Part of a small language model's weights: LayerNorm before each block, biases.
Each number is 200 + 40 x the weight over its row's rms, rounded and kept within 0 to 999. Layers, rows and columns count from 0. The size before them is the row's rms in percent of the matrix's.

# up: layer 9 MLP up, 768x192, rms 0.119, rows 571-617, columns 128-159
# down: layer 9 MLP down (transposed), 768x192, rms 0.13, rows 571-616, columns 128-159
up571,102,198,245,280,192,154,244,160,273,186,176,194,267,186,168,183,193,197,241,160,111,223,150,149,138,155,210,184,228,169,143,251,138
down571,104,313,146,147,149,233,158,222,154,234,206,159,207,249,222,195,237,212,205,168,260,159,248,238,132,202,177,203,141,250,164,279,292
up572,094,175,245,243,187,272,179,192,226,198,157,220,168,210,219,155,271,220,217,148,209,199,241,243,188,161,210,218,172,228,218,144,182
down572,098,223,178,251,272,174,263,259,184,219,231,185,140,206,179,213,271,194,174,172,228,240,192,157,200,204,172,181,279,198,117,248,241
up573,095,182,167,258,214,201,225,284,161,214,164,158,148,230,190,179,257,274,204,230,282,157,196,166,246,171,258,262,194,187,156,164,114
down573,093,181,287,158,194,183,144,134,228,253,228,203,278,156,233,206,179,93,204,174,200,210,134,300,143,233,241,193,233,286,224,219,230
up574,111,216,185,208,219,218,219,160,130,170,187,216,158,276,119,211,273,250,233,212,262,261,186,209,193,223,194,114,171,154,212,189,235
down574,096,197,216,160,201,221,267,177,213,173,223,257,173,206,181,270,203,177,224,282,194,185,228,198,206,186,240,312,214,217,192,191,183
up575,106,190,225,170,253,194,181,152,231,234,241,195,162,174,180,206,221,161,170,260,261,146,232,194,220,240,256,174,232,213,206,135,249
down575,104,254,207,176,206,220,199,154,266,127,153,180,160,166,172,203,191,253,259,161,211,167,192,196,213,251,275,239,196,228,185,264,170
up576,102,215,179,217,92,152,205,184,146,264,242,222,163,188,218,224,142,140,303,221,188,163,156,236,160,228,200,162,249,186,265,164,146
down576,106,189,229,173,215,260,257,236,194,236,198,205,167,197,198,126,173,201,212,255,227,230,249,162,213,150,192,100,194,283,218,214,180
up577,099,151,184,187,204,194,178,116,189,189,199,256,222,140,162,125,108,209,205,253,223,232,233,250,199,175,191,212,192,225,213,160,222
down577,100,152,151,179,235,208,203,226,199,270,205,153,206,224,131,258,204,171,211,191,189,225,170,136,253,112,275,248,246,200,198,155,175
up578,097,108,222,219,240,201,215,144,193,194,232,236,231,202,208,245,229,174,182,167,154,180,212,191,148,258,178,195,190,245,219,167,177
down578,100,192,201,255,201,158,166,178,181,146,256,165,162,217,167,203,133,206,273,226,213,193,197,157,241,273,178,110,264,189,186,291,231
up579,096,157,159,246,182,197,242,120,170,264,169,237,206,262,225,211,201,202,116,153,249,219,199,134,199,188,206,206,221,212,176,170,249
down579,088,170,256,258,179,220,189,159,114,175,182,276,204,219,174,107,164,252,193,179,206,223,200,195,201,183,265,219,234,240,257,290,124
up580,101,249,133,224,218,226,174,197,155,265,195,168,209,201,213,202,198,176,182,168,195,140,220,196,224,189,196,215,257,170,209,240,154
down580,102,175,207,127,198,75,185,181,154,225,282,171,200,164,164,194,226,145,185,209,185,184,205,208,214,220,256,226,254,152,204,249,192
up581,101,185,177,244,165,197,216,206,193,168,221,269,161,247,178,259,281,215,216,163,193,171,167,235,251,243,228,159,138,172,196,258,205
down581,094,232,198,252,169,213,193,188,142,119,147,215,207,233,234,150,208,230,176,231,258,162,193,236,144,185,156,177,274,248,207,145,229
up582,096,229,190,188,285,197,269,221,206,205,182,257,186,132,187,246,192,147,107,202,243,231,189,185,218,257,133,172,243,233,209,264,176
down582,097,153,183,303,185,205,153,212,166,289,312,161,204,196,138,217,136,208,206,212,158,181,225,134,210,149,227,206,240,193,194,214,132
up583,101,213,148,158,279,267,249,189,178,192,219,273,232,132,173,163,244,194,242,247,207,218,217,182,256,147,242,246,254,228,148,160,169
down583,101,170,214,155,159,254,259,164,166,260,189,154,165,151,247,190,124,151,220,226,221,186,169,216,195,148,225,258,258,182,233,172,229
up584,097,171,179,195,263,211,275,182,156,219,184,225,169,210,235,159,176,117,176,135,241,89,179,194,56,214,257,183,223,217,204,236,250
down584,099,213,225,176,201,237,160,219,215,227,256,186,187,234,197,263,267,265,97,174,216,206,263,212,134,263,185,164,211,187,257,193,233
up585,100,197,220,154,228,195,218,223,262,191,193,116,221,199,275,176,207,212,214,231,226,204,144,174,170,247,163,197,297,199,274,179,168
down585,097,266,185,244,222,176,194,178,201,210,203,155,214,231,181,163,194,213,213,206,257,198,158,238,235,186,210,149,268,202,124,260,209
up586,101,201,210,104,234,228,129,163,176,220,137,189,206,239,193,175,234,198,190,152,181,251,216,172,227,160,123,162,206,207,199,285,146
down586,101,184,106,173,185,236,212,211,242,267,170,219,239,210,212,118,227,295,190,201,152,180,195,208,264,213,241,235,257,169,138,211,238
up587,091,277,203,162,292,242,181,189,159,182,189,148,203,277,138,176,214,141,160,187,175,152,190,184,196,213,209,176,161,212,219,255,175
down587,097,145,223,249,183,169,203,223,244,224,250,206,151,136,211,214,243,228,181,138,187,164,247,166,229,209,203,201,199,138,177,194,172
up588,097,221,256,197,178,196,224,212,186,196,275,204,201,226,251,266,221,182,211,204,220,215,185,140,177,197,306,179,117,231,216,123,240
down588,089,161,167,247,253,153,147,264,193,179,189,213,196,221,88,172,190,109,221,211,189,215,168,179,183,165,189,262,211,187,252,253,234
up589,100,216,194,169,204,184,221,290,158,206,234,256,235,203,224,177,234,198,230,143,219,243,94,196,195,241,188,208,176,160,189,228,191
down589,093,226,173,185,176,219,189,173,158,174,117,239,331,219,188,239,121,183,220,269,265,146,238,273,210,197,204,258,224,216,205,273,264
up590,108,179,121,272,201,204,196,227,204,208,235,185,198,235,255,213,148,127,199,287,315,237,155,210,159,166,170,228,142,257,147,164,205
down590,109,281,168,211,190,258,209,197,171,253,186,233,219,115,250,248,251,118,147,255,188,189,116,264,209,166,205,221,237,188,194,250,226
up591,097,263,119,95,138,146,226,125,207,143,196,186,219,138,200,175,173,232,252,204,149,221,183,238,186,275,267,165,211,232,201,251,217
down591,095,211,236,193,249,224,194,167,240,140,152,258,268,147,165,181,235,249,181,204,248,219,221,206,211,204,162,198,242,163,193,228,191
up592,106,164,176,251,192,175,142,173,149,239,178,182,109,189,168,189,180,142,240,165,208,187,131,267,216,181,268,200,191,214,216,169,253
down592,096,264,179,171,233,144,228,230,217,212,137,182,247,118,201,244,254,244,197,178,176,283,182,197,181,182,132,135,218,223,145,152,147
up593,105,197,190,179,187,200,219,234,204,250,208,216,174,161,164,239,195,168,195,236,161,163,164,189,195,254,187,189,122,223,201,177,244
down593,102,156,234,189,195,164,208,248,157,266,188,167,257,198,266,181,134,201,192,191,168,243,215,205,207,231,266,136,270,284,294,182,174
up594,093,246,99,207,198,296,135,195,207,252,262,185,225,178,235,114,222,239,214,161,191,226,155,187,236,200,225,141,247,197,209,173,216
down594,094,247,124,214,197,226,206,213,272,150,165,239,189,210,196,215,198,189,274,187,217,185,185,196,138,206,193,261,194,270,185,258,180
up595,099,136,166,182,212,271,183,168,261,169,189,216,243,205,213,176,168,246,203,192,191,203,221,207,243,199,203,219,223,185,195,128,168
down595,105,176,162,173,174,191,246,244,177,222,169,169,131,118,179,163,156,231,175,301,234,176,160,148,213,216,245,192,196,182,87,193,225
up596,101,195,249,207,225,209,201,194,187,185,215,276,180,132,220,211,187,156,248,180,171,256,142,177,178,227,170,248,269,199,176,197,185
down596,099,224,176,244,173,248,212,203,195,236,244,186,166,235,196,212,221,232,162,161,243,163,244,238,213,211,179,198,251,183,161,207,197
up597,099,174,151,234,214,198,235,178,236,237,181,176,200,184,198,170,161,259,193,217,174,185,214,210,211,224,230,212,225,222,95,191,200
down597,101,174,159,150,164,155,221,168,205,215,293,134,169,227,247,196,175,199,246,209,196,161,232,158,172,252,175,245,189,143,253,176,226
up598,097,170,205,152,132,129,134,254,149,238,211,208,180,174,238,152,239,231,206,153,199,214,205,240,202,192,211,242,196,176,231,213,162
down598,100,224,174,229,201,231,268,167,168,197,235,204,143,218,152,243,199,263,187,177,258,219,101,167,192,174,141,281,211,139,131,164,188
up599,096,146,182,234,151,196,222,158,226,256,263,251,156,151,283,214,188,127,180,194,257,244,194,180,190,186,195,211,225,239,177,150,257
down599,090,163,213,188,199,280,177,239,204,226,163,156,170,209,151,226,154,194,184,265,171,80,147,290,211,180,255,251,174,176,224,223,133
up600,097,195,135,143,200,226,265,248,251,217,158,206,247,242,193,114,192,210,201,98,219,216,189,194,186,201,205,257,222,215,248,177,222
down600,095,246,185,122,187,151,187,221,165,261,192,160,225,170,240,198,205,256,164,138,184,126,218,229,96,249,176,187,247,151,227,234,212
up601,103,198,164,204,226,163,197,192,178,185,242,158,193,239,140,291,183,175,188,213,251,191,191,208,253,221,259,213,232,223,230,161,210
down601,101,243,233,191,210,265,179,174,259,208,173,162,310,220,170,171,219,297,180,194,182,245,159,161,248,161,180,213,190,249,168,228,230
up602,104,136,165,188,176,265,205,233,212,165,179,157,281,231,220,210,198,165,216,198,212,158,133,150,207,222,254,178,231,158,213,272,188
down602,105,226,177,259,168,159,228,135,157,229,268,176,178,191,217,181,230,219,213,311,210,182,134,152,183,246,155,166,122,254,256,276,174
up603,094,212,78,197,171,193,224,210,166,214,126,157,216,201,210,228,198,111,271,231,214,210,158,225,300,187,154,179,280,173,195,174,174
down603,102,178,216,209,171,145,176,164,141,209,152,193,224,211,231,258,163,175,204,116,212,196,152,202,218,128,185,165,124,177,183,201,246
up604,091,197,169,221,234,147,249,249,241,217,222,219,270,253,180,196,194,111,178,176,210,203,215,263,250,191,201,137,180,174,176,227,172
down604,093,184,169,173,194,107,183,187,201,200,181,247,184,196,211,171,203,221,185,200,122,255,203,248,191,138,263,198,230,150,148,236,229
up605,099,227,169,174,272,146,204,244,212,191,240,193,212,231,183,233,212,167,149,225,235,212,200,179,212,204,129,211,195,227,271,201,128
down605,101,120,194,233,217,191,106,164,220,239,190,174,182,246,255,211,194,236,231,228,158,242,246,180,292,214,204,171,177,237,161,189,279
up606,101,237,233,186,177,166,170,266,207,187,181,222,197,155,212,269,229,207,191,279,223,190,253,215,206,262,180,317,196,213,120,133,157
down606,104,291,154,215,162,124,211,219,166,221,228,201,166,223,214,140,214,169,308,187,198,268,167,218,259,164,192,186,124,188,139,160,133
up607,101,183,104,264,247,140,193,174,180,196,162,171,179,235,208,173,184,125,288,217,179,144,96,168,246,219,228,180,235,246,172,224,155
down607,103,160,232,181,193,220,240,182,318,194,155,237,225,131,135,226,160,229,208,222,234,157,198,303,134,182,240,209,197,302,177,284,163
up608,101,163,201,183,203,243,141,255,153,170,139,166,239,178,197,181,256,233,147,129,174,229,183,213,189,208,241,221,103,245,193,243,218
down608,108,217,146,143,225,281,142,162,171,122,165,221,198,196,200,122,214,194,224,242,172,173,171,159,220,155,198,176,139,194,224,237,246
up609,102,238,184,225,261,187,212,209,208,191,205,186,202,256,234,217,197,192,224,195,218,209,220,176,276,149,183,189,188,174,145,275,213
down609,095,163,164,211,249,273,236,171,236,189,160,205,263,248,132,267,177,265,79,177,210,181,217,171,216,150,212,198,119,296,200,228,206
up610,093,152,201,209,196,177,175,199,190,237,168,129,189,150,172,174,139,206,164,185,136,120,269,213,248,215,217,192,164,216,102,157,194
down610,086,207,88,285,160,162,228,231,220,234,210,198,255,186,130,215,224,210,262,263,227,292,202,172,225,239,261,161,127,259,246,182,184
up611,107,201,213,198,237,176,230,195,258,181,233,201,141,262,231,185,201,149,274,171,180,154,99,99,244,116,195,201,213,174,169,201,197
down611,108,191,150,172,171,177,255,162,308,137,205,235,145,214,190,210,217,251,173,286,136,139,201,210,222,179,189,182,146,182,229,154,239
up612,098,163,191,281,173,252,178,186,217,198,197,175,172,198,190,125,235,201,259,211,220,213,250,251,227,123,231,245,229,234,261,223,204
down612,101,167,192,153,225,220,206,238,199,115,179,216,190,232,205,198,198,249,229,267,166,209,163,263,173,198,171,221,147,172,195,236,164
up613,099,214,256,227,219,207,247,118,164,118,139,214,230,213,185,226,194,236,142,212,232,228,150,195,188,277,234,212,235,228,251,133,181
down613,101,206,214,267,129,243,133,197,189,232,200,205,176,173,240,184,182,111,251,155,222,198,234,218,261,245,174,230,128,175,182,219,258
up614,094,254,222,125,223,181,152,125,191,250,183,145,248,199,233,218,204,278,196,254,216,162,168,176,211,228,275,236,230,257,273,258,206
down614,094,203,214,234,183,232,195,288,259,242,221,196,179,239,165,195,152,198,264,147,175,214,155,199,238,245,153,231,221,132,202,262,206
up615,103,167,244,215,183,189,117,165,225,188,235,222,245,184,211,258,213,153,121,274,211,190,220,238,246,155,157,190,195,180,220,162,165
down615,099,164,217,204,130,218,98,225,174,284,224,207,251,218,184,240,150,117,155,266,177,231,144,253,186,161,169,220,200,238,231,113,243
up616,103,254,156,168,229,146,114,231,191,231,209,139,104,93,223,170,189,184,177,152,253,249,157,215,209,222,158,172,170,182,225,193,158
down616,087,242,166,197,182,181,318,196,148,229,165,212,151,143,151,196,259,237,180,242,154,273,153,189,241,237,210,128,237,154,182,217,221
up617,098,289,141,141,207,202,209,178,176,155,244,131,248,173,183,213,215,265,218,153,191,157,246,222,252,208,250,229,251,178,184,148,227